From a checkpoint of a small transformer trained on Wikipedia: 9 layers.
Each number is 128 + 24 x the weight over its row's rms, rounded and kept within 0 to 255. Layers, rows and columns count from 0. The size above them is the row's rms in percent of the matrix's.

# layer 2 MLP up, 512x256, rms 0.0937, rows 5-29, columns 64-127
size [111 100 100  90  94 100 110  93 109 106  96 106 102 110 100 106 102 102 100 114 100 111 101 141  95]
[[119 120 166 120 163 125  95 108  88 122 122 152 124 127  84 110 170 170 167 146 126 120 151 139 109 147 149 179 142 126 121 124 112 154  99 118 116 112 132 130 122 177 189  62 129 151 120 143 140 118 145 170 195 138 143 132 130 142 135  92 141 143 128 146]
 [115 124 146 126 126 128 134 164 116 125 125 158 116 157  70  86 130 125 141 123 116 147 131 107 138 123 118 162  84 127 116  85 126  88 126 159 104 133  98 138 156 133 125 111  81 173 112 126 139 138 138 112 137  94 138 155 119 149 169 102  90 100 120 126]
 [148 126 152 109 145 145 155 127 155 148 129 133 144 151 138 117 116  98 115 120 144  84 143 100 114 101 123 139 132 152 114 163 128  91 116 147 135 141 114  85 156 135 122 153 161 161 149 116 132  86 133 117 136 101 161 150 102 113 117 101 133 113 140 153]
 [126 101  77 126  87  87 114 139 128 121 104 144 143 118  65  94 102 125 142 109 109  94 136 162 106 151 138 111 131 120  98 136  82 130 121  92 131 120 134  88 137 103 140 134 109 135 129 150 158 133 142 146 111 137 138 128 170 125 119 134 165 104  96  80]
 [131 121 138 122  94 145  97 146  93 132 115 108  96  88  87 100 147  97 133 133 118 152 123  87 138 110 135 113 128 171 133 121 125 100 128 117 139 107 106 133 155 144 136 127 116 116 129 118  96 103 140 164 119 139 145 160 115 158 105 115 134 167 153 123]
 [126  83  95 130 115 147 151 131 154 109 134 139 118 130  88 147 161 169 132 130  90 164 189 123 137 106 166 164 123 162 100  88 103 134  91 135 139 124 133 151 107 108 109 136 142 113 143  97  96 157 112 106 111 113 144 126 127 144 154 128  91  89 100 134]
 [123 134 108 108  97 149 106 102 120 112 110  87  92  64 123 104  62 199 147 168 131 114 120 135 146 149  84 148 126 142 130  88 108 160 121 111 128 176 115 176 126  82 142 154 113 140 125  87 108  90 123 159 151 153 117 100 139 119 175 128 118 127 131 118]
 [108 110 127  86  95 140 140 143  97 152 118 154  91 134 133 132 145 112 143 132 112 102 137 109 155 128 109  97 131  91 134 108 122 123  90 102 133 164 143 171 135 154 121 136 152 169 176 133 132  98 137 151 130 145 163 109 138 131 109  93  99 154  94 168]
 [170 125 150  98 166 134 143 120 129  89 143 139 119 155  84 117 112 154 184  92 133 145 147 140 169 122 161 151 157 162 115 146 126 182 113 151 147 154 130 138 131 153 127  76 131 152 124 187  95 137 114 121 134 114 136 103 139 104 146 169 138 133 122 117]
 [ 99 123 157 124  84 114 161 121  78 145 141 126 133 125 136 139 117 128 145 125 124 102 150 104 114 115 124 153 143 107 138 127 168 116 157 118 108 134 118 129  82 106 137 122 114 121  87 121 118  77 101 130 125 116 175  84 146 157 124  94 116 116 136 130]
 [151 145 101 118 109 102 134 176 109 100 101 103  54 120 115  97  95 148 121 120 150 152 133  94  73 143 131 153 152  95  97 128 173 131 130 124 136 151 146 137 174 121 149 160 110 107  83 108 119  71 103 151 128 115 112 142 139 148 134 119 109  84 112 126]
 [111 130 133 119 109 160 173 100 122  85 147 121 102 120 108 135 134 166 103 112 151 123 108 144 184 102 109 144 127 117 112  91 110 172 125 104 101 173 140 154  98 162 146 137 139 112 147 119 143 106 119 116 199 134 132 136 139 131 124 126  90 149 108 125]
 [116 132  95 108 113 128 150 112 146 107 111  74 141 130  28 136 126 114 125 135 130 129 128 128 164 111 111 146  94 146 105 101 131  66 129 118  93 149 103 151 121 171 112 128 106 102 139 160 107 119 116 100 145 111 130  83 169 116 107 113 125 150 116 104]
 [ 74  91 127  79 121 100 160 107 118 135 116 130  86 161 125 146 133 130 113 114 151 101 125 141 146 143 108 126 133 112 108 111 149 144 119 124 176 138 127 140 132 111 104 125  93 121 129 141 138 136 104 115 160 129 120 122 134 161 118 115 113  90  94  85]
 [134 108 167 116 108 134 140 146 137 123 133 156 162 103 121  93 150 127 143  85 140 116 127 169 105 125 147 135 108 152 111 105 113 135 123 104 114 134 132 149 133 139 128  66 122 142 116 134 132 124 134 141 161 147 148 172 118 116 187 133 110 121 145  79]
 [ 86  72  88 156 117 141 153 147 113 127  91 144 101  96 117 129  91 120 143 160 112 127 140 165 120 153 102 139 134 126 129  97 102 140 139 113 149 130 124  94 118 145 139  93 129 143 128 101 123 101 170 115  94 102 120 148 152 100 163 124 123 149 103 122]
 [111 151 123 110 137 150 148 124 103 104 170  60 100 121 134 132 127 115 137 149 147  95 136 125 116 141 144 131 111 159 106 115 148 123 112 132 147 142 117 157 123  81 151 147 129 124 182 116 143 101 118 138 174 140 152  60 121 129  89 113 122 123 125 159]
 [115 147 138 114  98 142 169  97  83 141 162 112 139 170 110  90 156  76 191 138 134 113 115 152 158 168 159 185 113 145 130 109 152 114 159 118  86 144 128 120 158 172 188 133 166 126 112 171 148 142  88 143 154 159 160 103 126 157 124 135 107  94 132 152]
 [ 81 113 120 126 103 128 117 159 134 172 138  84 121 136 115 135 115 168 156  79 159 141 136 117 121 131  74 102 114 125 140  95 139 148 106  75 121 141 164 163 126 130 116 117 110 165 114 143 120 130 166 103 116 130 126  93 145 119 125  89 127 112 110 105]
 [128 148 148  91 148 148 150 121 113  82 142 100 110 139  75 130  95 121 131 138  83 127 167 130 143 137 129 126 195 162 114 139 183 137 129 127 151 156 149 139 148 136  98 104 142  97 146 136  95 131 120 148 133 138 130  83 172 129 124 133 106 152 125 134]
 [160 102 169 127 167 150 158  99  59 124 163  98 127 148  83 151 146 155 116 131 104 126 112 130 143 145 127  89 146 118 153 107  95 161 124 100 109 133 115 176  86  97 102 183 152 160 100 138 136 105  94 115 157 122 166 123 133 129 113 105 102 154  90  85]
 [142 129 126 164 150 171 165 136 149  93 118 148 138 132 134 154 136 137 147 130 128 162 105 101 143 102 127 140 166 149 128 104  85 135  99 162 146 152 148 127 134 179 125 136 113 154 139 188  80 115 125 147 104  76 130 121 124 137 143 142  97 102 118 144]
 [ 95 131 134 158 118 137 120 117 127 153 125 165 122 141  96 152 114 151 113 111 148 152 156 115 108 150 124 126 117 112 102 130 117  85  95  88 142 147 135 168 147 154 124  89 142 133 145 143 108  91 165 138 138 133  87 100 143 138  99 140 138 118 129 136]
 [146 104  79  83 143  93 147 164 120 134 153 128 103 199 128 135 159 110 152 175 149 130 111 117 128 125 135 102 184 170 142 124 102  90  90 171 136  97 156 127 133 146 145 122 138 142 126  80 136 146 144 107 164 167 125 146 116 122 101 114 102 140  89 137]
 [146 100 157 118 115 146 134 115 146 120 186 105 121 145  95 115 144 141 130  95 155 147 152 135  99  92 138 115  85 130 111 149 113 102 132 153  97 166 100 152 120 120 153 118 151 163 141 102 159 149 194 110 100 165 136 149 149 165 147 151 143 113 147 120]]
# layer 2 MLP down (transposed), 512x256, rms 0.087, rows 5-28, columns 64-127
size [109 102 103  95  96 101 106  95 110 100  96 106 104 112 101 104  98 102 101 108 102 112 100 110]
[[162 105 112 125  99 126  74  99 126 143 105 149 128 105 105 128 110 163 137 159  93 147 137 152  94 100 122 146 149 103 107 126 112  97 119 121 154 154 146 112 135 124 124 111 124  93 100 110 134 131 170 143 125 128 118 111 132 145 174 106 129 143 106  91]
 [151 140 132 121 127 159 133 160 128 126 103 128 113 132 127 136 124 134  93  60 149 144 141 127 174 153 106 139 119 113 131  89 143 178 115 121 112 118 132 147 125 110 107 174 119 149 114 123 110 142 133 152 100 110 171 139 145 173 110 122 138 142 163  77]
 [ 97 120 106 116 122 127 105 136 180 157 183 132 150 123  88 115 128 105  93 160 135 126 115  96 112 131 109 138 149  92 157 149 115 172 114 144 144 122 118 110 155  96 141 138 191 111 102 165 133  92 120 141 125 113 139 159 131 150  83  92 138 169 124 105]
 [119 164 113 137 141 115 125 142 140 110 112 116 114 159 121  97 172 131 131 154 160 137  82 111 137 139 139  91 162 125 158 128 102 151 114 169 134 122 146 103 150 180 119  95 141 158 108 134 132  96 132 114  89 138 131 162 133 122 144 110 149 116 188 125]
 [151 117 119 121 152 131  95 129 100 125 124 155 124 164 113 170 164 105  99 112 127 139 132 180 136 157 120 137 130 149 131 100 130 154 149 135  96 121 131 137 102 126 168 137 104 129 105 147 118  93 157 107 153 113 165 137 154  87 116 143 129 114 133 129]
 [ 93 133 120 108 140 157 127 105  87 122 154 156 152 119  73 168 124 130  92 111 138 138 131 127 130 140 146 161 130  90 153 129 127 102 123 183  96 125 128  96 106 111 133 124 108 136 120 157  94 121 120 141 131 102 124 165 134 115 110 148 127 113 104 117]
 [126 125 112 104 128 133 160 108 128 120 131 104 106 124 156 152 111 182 116 157  79 128 118  79 122 121 217  97 170 145 118  96 128 110 115 113 151 116 132 117 120 116 138 153 136 124 120  99 125 115 158  80 138 133 145 139 108 129 120 132 126 122 168 120]
 [133  97 129 135 107  88 112 130  85 109 136 124 163 116 238 105 160 153 153 105 168 132 159 165 114 130 139 133 134  96 159  89  76  92 121 170 148 151 169 126 143 125 118 119 154 161 122  93 141 136 132 129 100 144 123  96 171 136 145  78 142 116 152  94]
 [142  92 114 124 123 178 142 141 133 119 121  91 133  99  89 129  90 142 104 153 112 166 129 110 114  82  83 129 164 136 152 148 123 148 117 161 149 132 104 145 164 161 127 101 162 106 122 136  71 146 126 137 110 125 153 121 118 139 140 109  93 128 145 124]
 [123 137 119 135 180 119 142 118 141 136 118 141 132 109 115 103 106 119 128 146 170 152 120  97 123 119 127 145 176  95 103 113 155 112  90 141 162  86 170 163 106 128 137 148 142 167 129 127 116 146 136 128 125 130 166 102  96 114 133 123  73 131 183 109]
 [157 161 150  91 161 147 122 138 141 166 133 136  93 130 135 128 133 137 158 146 136 157 130  88 126 125 133 114 108 121 123 105 118 152 164 158 174  95 100  91 146 109 191 145 118  82 147 144 127 121 152 148  97 118 110 107 115 132 140 116 138 135 115 155]
 [116 133 101 112 109 166 140 117 129 101 142 132 127 104 154 124 155 116 133 127 130 170 114 100 160 110 149 123 130  97 160 126 103  92  96 178 125 147 121 128 123 141 144 127 142 122 126 117 142 146 129 121 145 168 164 143 110 141  76 131 166 152 114 112]
 [105 139 105 157 126 168 130 112 155 137 110 148 163 121 114 110  89 148 100 114 153 132 132 128  94 108 128 130 127 106 157 108 120 103 161 168 151 146 160 158 107 140  66 160 143 138 135 104 133  84 143 123 123 126 131 155 141 131 155 118 141 161 156 136]
 [108 108 116 124 142  77 111 129 157 127 113  97 132 145 141 181 137 122 157 108 159 172 144 103 148 133 129  94 121 122 173 136 125 178 109 126 157 146 133 138 125 126 105 120  83 129 153 139 149 113 155 134 145 116 134 122 150 167  88 141 171 163 122 104]
 [124  94  88  90 137 155 128 164 157 167  81 127 160 139  96 125 124 130 144 133 146 139 125 161 153  93  98 126 158 129 178 142  93 131 114 132 119 132 118 153 176  98 104  69 153  96 123 145 132 116 127 105 154 120  99 148 152 141 153 126 177 119 130 127]
 [ 86  78 125 118 148 135 150 120 177 124 143 128 121  60 119 169 134 153 125 121 134 130 175  95 109 133 157 140 121 106 148 127 106 112 177 119 133 104  96  97 124 141 102 113 129 121  97 145 145 128 115 138 124 115 110 154 126  98 154 107 132 105 128 142]
 [144 180  70 130 116 106 126 116 183 114 127 135 169 147 181 129 116 144 134 115 155 143 123 114 139 139 150  75 144 112 135 151 120 157 151 127 134 138 140 140 131 173 140 113 145 113 123 136 126 118 133 105 131 161 175 123 128  91 151 149 126 105  92 142]
 [158 141  97 116 125 184 121  45 155 152 128 142 113 119 151 135 121 141 150 102  96 116 137 170 120 169 115 120 143 125  96 156 127 139 146 100 156  84 116  95 137 135 163 135 113 125  91 119 113 134 192 102 131 141 117 136 128 149 129 124 162 124 132 106]
 [108 149 136  99  88 131 152 130 127 130 135  76 140  91 106 128 131 101  88  90 153 122 122 129 105 120 140 146 136 134 123  65 141 138 108 137 124 108 133 143 138 108  99 151 153 142 134 135 120 121 122 154 131 107 102 142 113 134 147 115 117 140 112 115]
 [169 120 133 148 129 153 114 110 167 129 128 158 155 129 103 128  76 147 125 107 128 153 182 142 134 131  98 139 179 110 103  89 170 139 130 125 146 112 135 151 145  96  73 138 141 130 114 161  92 104 151 137 115 122 160 121 158  70 165 145 123 140 104  94]
 [154 130 103  87 152 127 168 145 178 101 144 164 103 110 112 118 117 122  94 153 124 138 109 145 169 100 165 125 113 117 114 106 126 125 129 135 141 101 104  88 127 130 142 158 128 147 165 124 136 142 161 113 141 121 131 128 149 130 130 133 123 110 167  81]
 [106 110 106 135 158 144 158 135 123 107 115 140 144  97 125 138  93 123 164 115 162 174 137  86 165 140 127 142 150 140 172 152 110 142 102 132 115 101 121 125 135 154 146 161 137 143 129 181 148 111 131 148 151  50  96  96  96 149 123 141 143 100 128 133]
 [155 144 118 133  97 148 138 125 157 119 129 128 146  84  66 108 106  95 140 179 154 147 140 169 162 171 109 154 161 101 146 119 131 148 114 102 143 138 101 145 140  91 146 176 153 140 147 131 100  83 106 135 119 137 107 130 139 135 149 154  98 127 127 120]
 [ 94 143 112 100 103 137 114 145 143 154 127 168 136 141  76 107 103 124  98 172 108 102 122 113 132 125 118 126 161 159 137  93 148 119 106 158 112 126 115 145 148 135 127 142 106 161 140 102 112 146 155 123 123 150 134 158  97 102  94 115 110 141 120 137]]